Part of a small language model's weights.
Architecture: RMSNorm before each block, no biases in attention or MLP, normalized queries and keys, some layers without positions, value embeddings, skips across layers.
Training: a variant of Adam for these matrices, 428M tokens, 4592 steps.
Each number is 500 + 50 x the weight over the matrix's rms, rounded and kept within 0 to 999. Layers, rows and columns count from 0. Numbers have three digits each.

# layer 3 attention value, 256x256, rms 0.0952, rows 29-71, columns 128-191
533467518443511535517452550507526494475490479542543459466437505486452475487485513518493446477509472493482448487526460536407507462509485544557472519453468496531543432453580498464499516564417487
420589518433611571462542552424538488512503474434512474404514497479439467506533504489570478504478505526462531452535437474477467467642552424539555468453507433532503488511391513415454543531440557
488468483551564434550421546501499559532461536429562482563529535448525489454499454443549454536486568433424406502486543518482343530489521548423656475441534443527597516526497483608492618487417482
548592480430695415498459407298520549461591597575593496554514467505527456513442583413419387517473495431502637515520529500436420546520477448498623514490518470443484480458424483503644477450419498
493541475401631512495460516426489440551453524556482486546490488599533577467434530518459426537483481562415484494559506451505529509584525533499475551417479450512493476516463493558489485497578499
477465449508522564431560435445569515490514471607482553634450574414465535515434433628493494455409571454492470491464549454647547477530514505518403499400518495539395509502579478564426477546526488
377499507427582473535453556505485510569441527493571403591605520537486472503488494553465503460472485629422556482549537457429509560425528481476422466516438503483591445450515457582435507556470498
613549468443565423501533469507503483504490511457466483497510586453433496415411560501473551523370639563493433446460488437530509524484456455557489478470509470551466458631453504483543493545452526
479411534561493515511509527487498583432433495579492517613428506423440541506515427524462440477487498392479523523518542476511563424503554554450449531489503507472518457420588408549449552481516482
561519513456518388525519509520517526457367516500484529465407527541429439471481546514540484498366543459494390526552426374636630534551504492537528518488444505526517463558486513458539543466580561
514493529559375620548450478538454424529490460394520429445532507482475393560567499451462535533660456608507442490400521565464454441475410462550497410531512555538453496459506530501492477474520480
403551445559609441431583463523560524603527472633488517522566480538487494507403512604536577499486552518555560498488541548595500547522522497475434487472523498473456513485589474561498493526521482
499484538617516533536523408444476531468508546586478537530438554536412494474487428445383426557543484398487465508528558498503475464439598539489397552490456472459480460414462507546573548437484503
481529471267536532467538428537439543527595482533510499524630528570528523534362462473522499503494433701413527460371601478466487535546477512506390527472459535515534448392426490511431478519547502
585485518573454435533434500557488565497450514520430540482536541492508513489537518461509506475543521447563501496515435532523408473431547498524454468570529446464423573533444454489596487526439480
530496517347543434539453497467445556545540551543530552549653495564531507458430538506419511493473508460487521502556456445509376559445573462520528417470488488457538479476498425515527429497402500
565439469490410494521413501439415510518525497526532420575491520515456459479471472473478495447534516649468406528501546496540457503492501524558443584491486533514519423497461488604490475535520509
537350529527447550562462537496426529528578460482494516504610495443504494523531449430463582430552483523535536496436496627485379480429521482529437455475542537522470509477617488527483459565347468
406540496482440550502466526496532544560570491455553428456567521427505501573590486424487502525550446593462501501480506486392506475506459463505564406542498588508517555495543569496455505484546468
479591456456591458459561412398529544440490521618559494561431512466518450501405519574550394489452499441449615534493514377625512553559477496465616527476451561511509450414506522531465541445567514
531391508501414604555475586450406481531492483466564473495538482566462497542495454382459532500616365545469546515518514531489420485474468508526474488522494545480540482397476533514460440533506497
438455500568652492462543531441529601416575494612499620477546451496567551387460514501481470506368516270521556517627495533431498514533578519418522563477501508411499501415630471442495498504515502
529375519621400582488441596661474442419389400421454519449550542514433516532573451522585605466506511531556448461564460605452606347436535513457434502577507496467579494470631501494414524588602500
506502541554536538409553494513539484514548465456530533433462458432531601561517521476577552578550499444491446482471472518496514515560436468468556463471544525526471549577528559427485515481531472
450593467540456531468498467581551478483515462445387565355490452536576458525507491524570480515522445447511520487436483489464541544509544509462493469560481516490531585470431492471517492487518488
448447531603555560545513455464496488388386522531568424599434478462530451526513422505479496535553408516446533494517557526412536453494425559455404626527537445514444499423501486547502554487594477
503494447397580498577455461513444490536443537507512489585584553543444527494449545494463485445453422636454609473527549444432499524447543489492434456480439442434585403482474438498486452541502512
581543471401443542489467474536450497544554491565492439502577553543534630573468529389494491548530484640497403469414451500517521490505381505594495508555519508516456573658426495552578507492549508
518559565360469432532523511556475595493513507534465545504606519521562433465433530482493529492402536448513459509479407555459452567449557511457483482509512488494465478516495436474545424520436467
471477516613469528458461541499472544412620480513522593479470558356430624507502483518502461531504435357512555536508478495540556482530583534476547443441539501438578489476662519551403576483532503
509478480428459550503524556507490479571475503491582475535504544514463543446450500481561529494524492557404454478532518353491532528473449465524456414537428525487629477522375536546452480533540550
499544539382586401525533536467493460426520544442450457596499485437489410460391579545417474444394534544510512518474520539444493524459515491466607553402536488499546422492564459584553482506323507
491459490467455546530426514512460550587579470460446494432596492532520535518526489462486562455616448525532551489443494557447358480461503477540440419500532539509458514445524479501468396528398470
371586527562503390463604477568529528522583486560512510505503512453537445512462485575511488500502532461528514493358506625509490592411550551441464539530521541502522535530560485461512549514341457
516501482486538404544419474548487508537426491600490507531472482545475430535521501603582457508483514565570456501491472478589558516512458557508437585486497433501473509577468393521571538513530526
323504448545486462467565411638521478512500475443445525532499471508488582606454430476445503510489360655560473478490472541421577467448519537488537549487507548478495598637584540505487504539482505
557539565377531550485487501420440489503479595544576538443518413555518437408475610511503424520439474596521418504536451482518499485535487476458505569468462489404504470488502611475553506511523506
485564477489426484508505440485543481462477589462421505515484528478519537563532588489509485481576489524511569496555489539548521471538445499576532506491511571523453534527495539518548528483496517
520614521453434497468499444335511516504399535488417570434479426518481554525483619542501429512617541498477557512543473483582545490614386493558536458485487591574486529518456554506485546447536517
407470487528462405533489636366469514531526474469550548588507540470414473461577465543540549452593506523425554487495583500490511531489524543526485475512568456510690544491383404539466496480463498
567522519531532522448503547489498518528475490418490439488439461517495452492533512568461419548482437540451490534543503431499521502499498574489487520494454454452600475440465488502418469434454508
474461518499481518510488582529489511501549447526531488539529520523423447502477454513462477563454475476493452495478518512518507521503496501451510517491548526465564523540491496527459465499488514
546451507391531471510496504525495534451562454442502409523498471446537501400459399418593563513429574470471535473471445513471505447532610495582567509520549449512490479502484515495552487654534530
# layer 3 attention output (transposed), 256x256, rms 0.0991, rows 29-71, columns 128-191
500558524568524590552542503485467442495538516465495588478524452532507495458572429503427532480480466487463562493452525516530436505573563457562515534482537443468457534514494499506484536520549474
446498519476455483499489496519556448544481560470527501623512441465456613501508387498443489541526483471518454500488527498502521531458575514450484496578586486534546497450510548536430490459513538
559453538432518536535497490567367419429500551454495597423551508548616575437444527557463518503467427492416473531597559476534468544524586405577518544493504528491529520575506438498536511522495449
478540469484612470459497535432551523478602642587550441550508500503530485485402504430483424467477317463406484500433530440482477522506356529508510551524532402472487487509474520456468574476562519
500444458487463474496482588441462505463530538497528430500479472456539514517520490453461512542502532500458535496507542577500456603488537443552506524520478471496498510446467518512528482487467501
487544498440470569471466521463431570482449469465501454446496437558461488474555467477508530566450633547474466498481526562416507559462559479448509553498529541501446528601503452640565463522455482
436518441523531480557540558440469455483493484493476540478559379473519465614480543589460509451549468492416557502451476530409499557523461486613487532484470534528513608544502458492528492523497571
553565465433474432501513524587522567473447569482505467603495593522555470475484496463569544425512463581489464443493505458467519542445537581501559548465498480530446535634513499459571521479522531
572512533584479583457491519493445542478486434519482549418431421488464531557562517517496535530505540471484497509494436472467512510475584434511505488503514567518418526485512482540573480453449517
526512515465394372469527575545453557475489466482488537541414550508537538454478577498524589450501484480560550443520484440506474551461571524554573558440478539512441524438462521515557464507510500
544432542501511538535543393503530464534461493511465524502558548459482533471524504468476456526507490536591500448459515551542544391527486581422500429497470480498476476442495559408467513588499472
396560378505533505525438565458468491464480484416544474491557454485453436442447494548480494515497422597522484516540529531429527535528433459465437569562493537507588591519545392538562468581541542
560498566572469548472528521489498518473463468454504482446420468437479554477489502482494504577542502512470528410508466546436540497510522526495510454488530474442405475498508406490544601419397533
480459515440578483498488471450482536488546585431574543575544388500651465562583493401489523357663471468439457530363556624364516583507418451606562418516424541434557536529489411355532392468430468
508509541537475488512554457568526518492484488455444463520452556495426460475439514541551465504470553507504471499521418382532526418514579536402465510546437522456520485554501473543429553523548515
432461533462570427559507504450500511534575553516445463456534475512511444508410521477488504438544440404453468544499463481553450536524445512529552574535536521486570539607469428500447566558469555
502401514415473550547511493384484524494497488517452486505505453474493486490466546454445501570528533469522485472486505605504449518525503481545541478517561531499465533420392462462521479533436507
503422506505597594572495388440535489479443464515443529416589503508458505530486534526488396536479546519510443533498433483505436477550507504471440508534544548515535376574544492544472492536460468
467537463532554537489503481511524497514477563525525586530522480503476527523499480549513502429485398533478516548415546461494512467481388540526469448455521439505534511526537564452511492552560489
489599497476505507502458599448367506428541545547555465533458407521516461474467525495439496435510363451482485522426587535488486566482442446579529544522537488540502527415473490505566489460514511
454280560492557578643491468424483463619475472509445511478538505496498450580530519481485459485528500479584543550477454572559460511581489456585488467525578529501528464467427484463512530595458542
430551437611569502503499576533533482466520508494514526438487455510445456541459512561525475477469376460466531560547449466493521581531475490568462542454616561478526487684615421643531575428522538
515396493620438509586537458552472437525438386418425624450513515517438492556608544532490562551489548493580547477568383489502516498518580460506494465404496602468500484611545511542544480480473433
495549402505492518431483438568524487517481513484581529500545605516541492467605404509611479452413481579518547521502556420500554471450443510461481487539488494542529469595521556520494482527571497
456625587569451522460517446584543492558569463472545487540518507498475499503485494577554485393505523496537469576504493466529555435536533460441446419516388478421546516449553483475465431496565487
498522446624457544450546499476512506458445460487490515555396514420471533518589498489502484526511506536532608470431515503440554486486550518514475479506517616517428515415476465516532475463510527
475500494567535466614536563464470538497545506477489532495510494522527437640481547466459519444599447494470474499421451550440464543515484510617518508506497521486499558553503433450540546512489553
517474471440471430423437500500473539501447583425520440543440563516556512443489515404499479524552566560474463500532605499506522457530526538467525458491394438486551518487428504394505516495479452
478572505453549452489480459568539530459518563499436513555529475556520471513429554552554449390531495441478434569544430405513480492553527490514478536561417531453577474556505437547441466499532473
534356516578514593497444473453414524505472353485471560328508536520462603498571568447434587683477487405541507498580434493516499583493468489531523500492581475519491374513552551555581508397415435
389485552403434443577497497535457530616517501433512530575498470520553407575560463519577572323585480526521585534414537496525507484464491493573536488468503519517516646525392452467456495587542624
580609467472592530475468476450569500427553594650541454491580496476570542519469507472486448460490411473353429480454513458464443577438421484542500591499564522595411417492572549450483498432545464
453422548451586534534509410458503491551512493486493468473597475499481487520478495533487451519512529489500420553496475532542476474544464474454471471544509506456566453512502527489423526581486483
471711437529548602394453469480528442445480527519534453481549416469538497495469429518473439408539456509402450519460558412381536455496432445460434480525467518557584453541612456469499465383524453
538551494512414470416526573489456552477505466470494451503465515537487516438458540452483530607464586434517484465453521527474490507524633518478566547497472550503471552445412485464500426505447526
508566445571501474486517516491426511494425457487544502497500535419432494440601522503455546543350501618447543414459494596462610527476578545603443426604496462587496549571523487494550461508511500
476544459480502467490574535545646500488477593491479447546397462468536486486437646490464473420538433467567561536426502511505535650450430433553539568401518512540458531457411559480523470410464530
588532458569486435491472552450471523430518532542492576507561519448526524435555500496481534466484421495455503487570514408519419338471506492471519472497463489516497505468512507478519555515569460
636586479488506424494499591464484470335446578638532570506547488469579508467562509462499488433506369513524499515589508483545378421464487507540494489509505499547492530399501578426488573498519496
473470510497508518409592459559493486701543454547440409464463406497416440581412432494414438488499551561465506434507420481489505371508607584431506383538431528413495654478500499479428481487567590
497495586433485567505520520522463457594512482535537426493464464463470553536500537472520496404523523529547565495486451561517533564563543471519533460548445511491494537450463567466492508525456541
445480492418531548494508480516502500584547474463502427488467467533477491558422481492455472543500545536540515481442512552480527586545537512541507510530516512511499510523505493496445462510481559
466402508497472479392443453469515553565516488323566490554578623550426509551433427486554419575468566497467351473450615543500500448523514468470513544509587473442493437486443366462546429432465463
# layer 3 attention query, 256x256, rms 0.111, rows 32-95, columns 128-191
514513550475440470574455509492485438524478542430527479482552482473463513542556516572467464507443422528481503504585530548513520517396501486489516504505513442511504475500551437621481495512483503
532512567449489567512545487502489503508524464493387527541551526531534461447512475450479538535515511549444511498505501517467546500453500491540483500532470520509545539572507520484364475516560517
491501462503442520500495453428504534450543475427509491464463480448474488600529516500521491493537527522405530476479549470480430478533499506476499529570472525529447576388537505503557545489534435
484560524607473477466477531433493501541438464516500549443505463491557535477540449544506516524529537495455466504536541477529436486488552514433514564532447379537385559443489394431437471463530457
472493496533518566523495476460424479448486466541489482402465517493502512520552462585478520447571613506487583551501445520534410453485483403502549392573485418477476585422518454494432476417472490
659395494475383488464551520482485443428479391543472520486478501521521521519512536506482512568490496447566463473549456551504467482501514500487471423508517523424532541569520524515529512510469480
458583472550544518500456491440569502518511527524500547453523456504500463496505548535482432454535465475476523554482469464564535530546451468531492570453422404527471498510497515495440501522508466
472409443492561529518544443443508521431482518562502478461447549509481493559518491562456607473529611446539488583436532516569439453519453453570570489526425360495437503369517473562416450446487490
548493465403500500528526541389470543586551414459521536545448431586521509516431607516514599509562401498590481433516606509480404521542555496417519460528618524398531506577309508439505458447417546
579491468508475490489436647541516515600619445391377495523498457579548443481430522444526557538545380486567427450515509536447544482491506534507520539419526547464561527610495599475650450533533514
543452545551491499530546422587622642388409518599441494560497595396501544505578510538525506512463620452506479574584367555589444571517579531543492410419292310560460547441598495617449415537508417
473429519453432483514569530405495461553563428431572474452460503572512557573441458546403524503479494511483524431423591576476539551536529493501492501519622474414506547526487593507578519552522552
571602525496447560503519582572490514510478433487484501526555442488663429448502500548579528509508507458599544426566570480460456465520467507414494493498628590478562493601520453510503506511467576
587538488516508545366506546486424525452519394524439593461544467527526497470614537366482502606561459508549463509530394497487411535546462493435519492472580409485414520505456504420533576486540489
461596470507504595478547577514471484526500459500463536549567375508590458454468524551485540533530467473510478451486541448489404423543496474448489435450546493494462509556452514487527521516528515
613411470436425556517484456498444450488533475535512516436518562544472505494516548478534476499487505476555514544521496563496506560471469526527533446455489478400580410447541530438585467515437458
517410506500462470481468518485552525477538485595425449488510470518421450624462541440527513446523511554494360480423509580453537489522431494541467616488491474538530431443583492484515431500487496
570433500552505486441476540447541497450478432524466611471446467642464484575552500493496510583484471510516393526570436584434549491532502482537522583481528449537426601605498535416479506444546469
575588530540484557509488506558451492443394483565551520501553509462494452495609462498562505499464488446566567525587408447556500462461474507471490476533519488462502448480528455534473518534506536
487449527512420483433476489622475456558434483536502424540563449415453511437646462519597464471490476453511524519614555442580509470406451490506475450493539538473513505529516420547513590481497507
504485424513508493496495470518499565484529522535397601518478470539472426578421556536413511509548590433548419491555460486478498432678420506477509524430430538571466495577579527548521432491514531
464522440468580487420490428560465416466456579482513481512533469431465499463548470453625476522487462449358552470501567440476539517525389531518443461445462493534570424500544439475483589504563471
432524573552550512458472547547506496478508502376644507498428569524426564558488510516514475601486482465377549554452438493421597531499471484473503503570446520391480495419524522432497528504569491
466369490438516452476547488433493444548561491456531509438436425608407507530444475492471503576480487497407438524473518530437561555482497522533539560490504483431481477508479513412505491474525467
472523476483520528518545486509461362526509451517433536378534432471519561450553448527377527417545475484527534494430453378565375351454532461527481514516586493493474474491482507542387592445547529
502537397531533537605423543508537506494520444512478511483498562431588538426495513416508473458563472557524492470495496525545441422494570518497500468554513556591506552515548529493462443456472504
559555520587452523575502541426468608462522489511448505533480544473481485622454535575417506478515616533600457511522458501519500461528520462468556483527528493535488539545526549652515493516458560
467451482536525478533518550479525530511515515418460430486461504460453548562412521530465509477517523487520428485468537500445530494525497429526474512515498568540453525527505527531536468523520522
436543590536455508507470602462529570464545484536476425501528497476467511517509485460471579373581470626569471517508446451490463538443490476495475541520516474510451563431559504543487430510496545
408544490522447490504555516444471524551468523511435439550496416471421473567540486567373483453461525482498466499495511426513445516472532429534553459447467492501423529492471549586534521518546507
539467457518475441482451422508492483480424509492528542479439522514478561520549526485548436532479513442447494515529454547527573481525468450533518479468464565515449513524527401484381558502579502
563548495511549487479532449509514494490454542480546554524486610500547531446514504502550500540478545474432650482474512501544488471487523532473479505572505506508513431484430476538508537447423513
475512495501506469439472499519492473513484537459544439597505448441542495558483552472478504515481483433516458495464403499498575449484495562467511545439419479500517538543515516601531475504580464
467495527517441468529473550441540497558490546456515496496511540506500516480518475424499540459488482484500539499540477472512538471544511531513514548536528511467497501464502482479511488497392461
527378491511469529471525498500493450465543492533471500568411551454560570507530467486409456494544517471473464482490426482492485565478471535460517516482552458468529485457489510436507528476475533
567490486504506485440427509489474419486477468460501388457514504418481502498506392470496536478432541491572551527425495491570470551478484531482483556496496503487512547493486473538583505486388511
483544476476465472419456556472492516564486525490519589513526480552556506538515548433564398561529433550490507441470491535441500492566517439405404450449520530527455494505442512498409554489630514
435508569511553565527469432568469567551525501548541562469485515536504533560494508532470500457538466541480479489526528509482515417534440471439551480416523453520539552537561497471397543476538516
610443482475511590546474451531501453503477478529496408504450518442506448423415499639479523455486549467532517563526563473561495528460495535640550502506344545498564474442493527579540486506428533
514476442438442490423490600452484535508503470467456516516488495516476511476475427430505474587423497452551426441448490535493465544476513456486430532581532527467438494555406531486461487510528519
645417549498517565530479498450480481427394512473505434550432617503437460459476557644441489443424577510402435506451585560548537492450546426565504440474396530455540521433440652518469638465473506
471511353465395469425565633370534438523469433446469535511550473557537520530560499397489518508468448528537451449501514482468410518458492430469516443583610620466462531593403549453520449540479533
507522577549570544534451411480500583452458575543531605493490585473396540391526502451501449455529509474433499559414412539515651511448493576581468557443409365600426420488500470556487514492581416
585490544476577515541420436574548552518504529433604369471543598410447477445502531666495574397532591473468508588475454470505518613532462471612484516455372458580516512452551488567460526463430451
551492551459573546476515393557458481514522497488553531447479539491465558449496423450517481554438469493462440486384490545492565585505532528530489602542402488495446514488438492385431520521563480
462360541406537456536530388500522539521540504444535455466407494509445480531509439512443525518498494539466408501469519545453508591563494523531435552472468471525501451519502443473458484455426476
483511522472518484578431497508449555487413554567502549521524567504541603447455528529531468439491518532460501515428533564480488494464509480531375480460521490523530441459535465525471499546577479
490445513483488540447601489514484438497550427420516475468539523475537411557407401504412495615423503497541530466493530462499530493564514520441561475592478526399561546492444577506541569526489572
464444426501522464515522587534515549499536487501396422513568526499554500567553472530543561395546483533561532549549462483530384423466565543483520457494475526497517522448543549533584460444442456
444549525478447610473524541510508413440542506422520516504640484474510429414430399530542445501480459463533528478487523560529490592527519566447513457536495525488570542437424557566407436573502540
502500567416543536421530495504460458480500465405506516473559565503454488447448457479508456513387462470485504477364529550473546612561580507482465500554464488502477502502399455505312550520597497
462397456417492456568479488510615543563592497400502400438465537497500501581492453491463580469521513552518379513494484541459483509562468447552516569466489521502520505600554481452574413519447520
563519592496504485505528443462421532482520532540490588483404509545469473407473518508484434471429469489459437486391516523478577553550486495497468553495476510495492429521484509415421573468593483
518533498520472555429551499519457475504446470566447515487574417473536473530514513482491487451505518477532653466575493413545465442438522526354523481550485474411471531419473558571489565493526535
485584553549485569471524452509454459445385526539484495479586508449517468436465517487488433505584468452494643471534519451490516503443502530437503490551447482477444527434446570510530567534544523
498488508483534543422531481498527464508518426409518463515563530436474454525475467525497426573460523441533476456486542497503571551599535561466528501541431515460530550490402554538534529556491540
433520508459474522443530489538476496473574453479467455505594504476549507505480385430470561571475486509586602507516471499538483517513533596449545412586475487468536538497455516555472490538453545
476463537480517527486489416451493520474419574468545501393532600501449501476423455489475459475469487508436493555414562563425560434530471530489451577472435481541543459508450586504498565462487515
531542551475544547456498498457467500454435543476500563522534563482473548401466518539550424503454469476415470503432582584473563553575469534527391530476487537543500459504454515504406533516576458
516530530526484469460582423527456476491580493600530493528433425497464567556479501424447513582438517533515516478532453400529520481520534593469527513562460476501448485491517440470516527467489531
519594512539470522507436485453469518456358519537489560486535543539391558366541605486522457468447514541431545511443559507517467483444468451539449448479483522568472565503483571502419573471585456
418476493486484490603463541513490455502563498509512428490505436533525457557525438491515556491542463540537461553543479504509382575409455475537529525522573527501451483505605396540509374521447484
441383560433468550473528470481469495514459467403488495433450521482508563458458473510454461481438498506435445467412558525453565521549467544522344571507476537499524429496431493501448532504576526
520553457507444530516478576497491515467592490548395516651515478569474452449562530490558540523544520493595484480532474542533458589467526471487564347513546488465520573494508457447475437539492472
# layer 3 attention key, 256x256, rms 0.11, rows 32-95, columns 128-191
420493388503438594504431454493497472534409422495558499398473471461462485437475494553466488486414512480567464507498464572562507483583532486506509424486510513487522576423503536445529532533463505
536399588469553483447444484414578503425504480567557482554515432567509515450454546484462378504452501476523528496458484570443525558525540539461445521498418500529470501514439443544507508516493452
453506462574520489539451472544473561483463563528556557508543604465532476567515517522580489476461458464510432535503423502548525548462501468537478517537531569488488513520495593459476499534487517
562437511429518504541384439538489586470536439479500513531525524559469464423438492459489481437452406512471539473465470552491605507491505491524506460489526555507532490536483580548518531505520487
353609570553481516371488533445485510516536538507520474537526496522481533511498553527566430479535500570413509526541448517498464503476571585513490551464468499530516435501492429544479427444479453
379588517480560505492521451563477507519569542461394489441437509499469516582434454544495533503580467467451506520504520465471451460519416506544463564447448583504492564532509527433440519445483477
438512471536488505459540566437512477448487549564443397601596530524447516408565486475532516547509466520473541516523457509417424506450485550535463482480449517524501427488549540535475534572493511
475540464542506540441475544500512444555526544457471461444479513441470439543535595623539430451467636457464541583553341518499430635445531511514494543521455554542487440379451481533481491475485478
516545480449535438475453451517424527415371506535564659481471448451583535426518540522453524540522390487525515507448532563553529429530461402456442440497630552516504502638530497404459537518611454
514468428429528466515561504464542503472467364550470511536492494577497514527496434472536502505554588545540472409401552510537433525602576457528529467567490468467618545462464575484479531501592517
499480487525490555561529506539507498533511599483480405471540587471507507407559479542526519403512518569447584559512473511484519612486449568562468483482433418526526502449515575567492414492428516
632422426437477382494465518530566529500505408556534555411461449501545515569475444451466458491498397450620438471502501475523571428599485472461575418426534424462548554551476498454534486464505512
389539542456530522506552425510429545525393520572473589650605515469560549485451511449539588635522459531470428434402578478515443441570496497524373398498649414501500550545580499505531518579585551
474507547502472496473602451503461431379497566515486607523550455472496462451463510513481528521466487517406430566479486553546526421481504528530443521535483437583484493547495466501406498493508464
434527462504486499438557446511482551445364510559507553556547529519501519527483520475566521608455498526478491501444483519524432426500524512520452466552524418508461535560546517538493520532586465
487410520475546424549371419541504462401515488584480481486609468548505510399485487493458532372474404584461416525579515462540452465460502518579430440498477450482580506505603482470548452465388489
547457458487495469526388501457512431546538518455503391400537485498421460418569434534525479426489518494532451505531530500448519566534574446505619538516472507520485490446484472545570492477444505
572502462464469508439523483473426421455575529413453482418462474405400507468555529481440480457505510546471436469515468460522587490461458535536611563445502574543483516488399518498487494469519511
415556517531481627443657404562390499493472572627416577528612628437491558463511470527418539476503444544410569468494517471553514448473491513495380577455510479466459471453538578580492453556458567
574451591519455573486502544530446545523453605581447515651596467452467565469551490503463462489542510522538493497566551473499499484465560564490492540438588496454515490556556466526543516595418508
404497358523499449510518430533581529422479539464517446509516482500518527531510536519495522599480537484472489554393460489433520431503542414609542516542500501535430486584507475559437541428562472
506476526529480541512485509515528533589453527428480386488508550568439499482515495526524470471490492495448561577525482514487545495429525532490525482455447526479498528432551525468555514489483479
521613427557471592507533449499539505550517504496421429420500601445530506463522506502404458525497469453461555446524480478487572508554425466486477471454449500525485533495516501493496525425528502
562505431448498469488328588427597422471553435365520350440401356471471417400450485505370481468467449428465440501551511463422562500476486518513568485430430520464493518579510438450524527508508454
437534476453484477438515532480469519403469499534478610567514441508509530536496524477495498555461487469494489510535511459498498377474586485532484513589516477462427491556507434491469509556555467
450451599445528440454516499490475534466477500519527608485475468582543504489496539446526545564447446548523549506556511513513491554542441557484470446540528554519515475500508472468469482479515465
434498462523496480472547446500493509453555445577504533501490504421482533604452481475504557546484540471501495491428474534514461461546514467473512523510508541540441495543483518539481480498564487
485418436504447534536534488500511512555525492480550496497448556502483589604514490478480498545497587497541443409516511488456511442507531537507537472506435517559447516509535474507515542497546477
536551529505457615376517522407477539501548520568537558474507481491422517541515452477539503514482595534481483406508545515420448490522564440425507547523482439486415472407370508558441518584529493
456480403495460447445511486540469529487445499602535574504461512480469591595506472527498463521495557532555449482517507504509451454485566506455522513498481500457380496607480518514458537551501463
550473487470559510484469523508479511517497530399473460554468505437512512520561483521400434515518447440532617543534562441553545531476457535508517544444462619483456541507494503469499561467449504
513614598557508544607549546455474522503512537468425520523557490483650458446455539539499521598519464459529530533478511510571529488524410517469427505508563524521644503491654537432591456518541518
560456433449517522541564473489469566554449478528446521484448504501546493475475530546490518511558544526554493468494534630533442586594472498528501484478519449466535416489575489513472435516490500
496446449528449495511531520521536411477523439465472498438499390468439435442491395493560565519495505524535462501417436499550502543523584560442548516463524457445541477574516496424435468526442517
478512496511529536541496506444476475523535527538530447393525510470525483510483475479556459493493513515480530496520502456507519473501539541501501542542500532513512482446532477597468477531489560
490570500584461459525388469505514574441464605531486628519462460546535505445503587527410427522562483576511397526544520554510503515557416552530408490476465519548462515604551453420533564430497442
511496506514597532560484485482492595545457527632559528494569544480484524534546537582458553495419519508525550517516528450486479500510539509521533508597400527506537560451595586589598495483490531
522472526414549522488509490422486479573457506503549461472544479428506493502524499509534488464437494555557500411498507529491518526574619566517440490444470521473471438457493525576538558512575528
467522501518467434521516471505610480421633429457460430473411464488400549585412505453506489526480566489502444555519396495411534558455485521489497585472576486502469495477490439429527357419485411
535462507482510455539524432504428522548450476602539520438500533538566549501589520496406530508514557518516500447512507544494485519545502488514427454493489466469499487455561545614550589563479538
371529530465449492555500453564538440524568499524561555462328448527450532627530500533494484534505436459447478509517371570530579471466502519443483572513530561573532487460489436390526519466537393
520572525466550493535464491451428530529360517585536580487589536527545442516562486459513491451512509480472505465452498509478499447498473440460526394568542548463471506502564485613417625551555537
476451529493437516475520517590635479396621489433450367492438450469422527538433565485510534517516479532510428550538435507627569533466443598525500585429444498546521466467459490447482452402479440
454376530470457483555491511531648488486596504506480397411444439546476517493457521489465513446529535492525480551518489526463563555557531525532525550411496472478559510440543500426533414486409482
601441528467496505475547468530536440419565476437553561332458505486471476519535530399420598528517502556517463609532420480560513432482420518483422545510461503565515451507459446414391491522459407
459464510510482412518465513530530443524502471528510510461463503502500547449429480576456532512522603469522498490505559542482498511559545499531519525452486551553522513502542423507487519528529471
496412550409517542551531496494505431527594504462521353469477461521448471480484494448443481441505471445493518463423542436450580528570478389515497488443435512480525517466429534438532459521490514
503603465515503505486480489528418514482353492558475641562524578496534535506508473546557498556465510514478483520484498593546428411430483519437506481520532534524429503528515454582470601509549475
408571538536473421548446511464452486579527521622530464534516471423404471486476508475522518474524550469456521497560462448424474556425447524470552509546510458574554473418558459529595496566499545
568576483516467517440475431477503564539412522623533482435570509457565505463562521473550484541492456563482535529483552513603438553502535536481458427478502501406521496514451452550517500487482470
560517514434531460504526509470489474503541522555548475441492484474588476431571544490471524506493483483584508551546508548602466454570460495504493498433465522504514452505520517461418569468450454
494535504532489361461500538436476540489467499589530561482432484542501513536426467520488480500514595478518540458489560537417429540524522582479537551478546499433457515457580441573507474542538540
426438501440484502499495547606504370469576456457516491419510544497494527539477439515463530514488529508536482475461529459548546444542516469473521527436496527519492508485413473409432508499481492
505588476540535529470471469492457518492469508508486570606526529446523471497512542527571513544499467499441481543522441548571491443443439506496453457541480526599441460531497537507483590485556456
467475553469481571477472416545449535468453518570466534511573488411453485492501495481560539526523478522446436548447465420632629481417393501461405392458525518530566508545503510470541575481492422
508614452515492485460496490462498560449366505562496550531500547448575489513525507540541490539502498511468464526515429570503492451414497547449530518468494542495434467531515488523422554469574471
554600515544487488507485541504398543461369510609471520637594586417500465445455487582648592513470536516460575517454542571507435432424536496505499409524472496537458482493450513602503586505558501
427568509487391471456484496548480454511507500578483484498430552485503572546480466511531533465537516445483509474421490544549569599468501500426516505414569599465511483445488482428513526467524455
533451541414487505495481505516562443489567491493547423465444446495500475510509477477489484507495501503539517493496508485532545532571545479483552525412500498427587499464471473399525454480414489
507478477529539526552504540613453471445461483448449566570567556450484485415410396576540557547450573489493549575508545492512541329413434419523510472542515556663488470551513538581422533557522514
514434527422469555559552469530511478536553521372520469448436454519428460561506529411471474511521512470534474523523534459509592488479485474521510529485470506466550507450393550415547468463480502
530420551563480455570534473497436519621529487493501526472530388591448521426494487469461474547501555533553530494516583516387393521541446490556444456536494379528564500535479510507562422554409480
542501545387496396431399503536511498534533508540568538524407455425522503482486559485457446572476545494580538440607481513494452418521457578456598585464490667520541450476483371437520551470555453
506517492517507590546509488480500520429444496447553417459585548520497430473546456515500492543476435515454455528499564435445459450478583505538501474573437412487447486520442494539496489507533571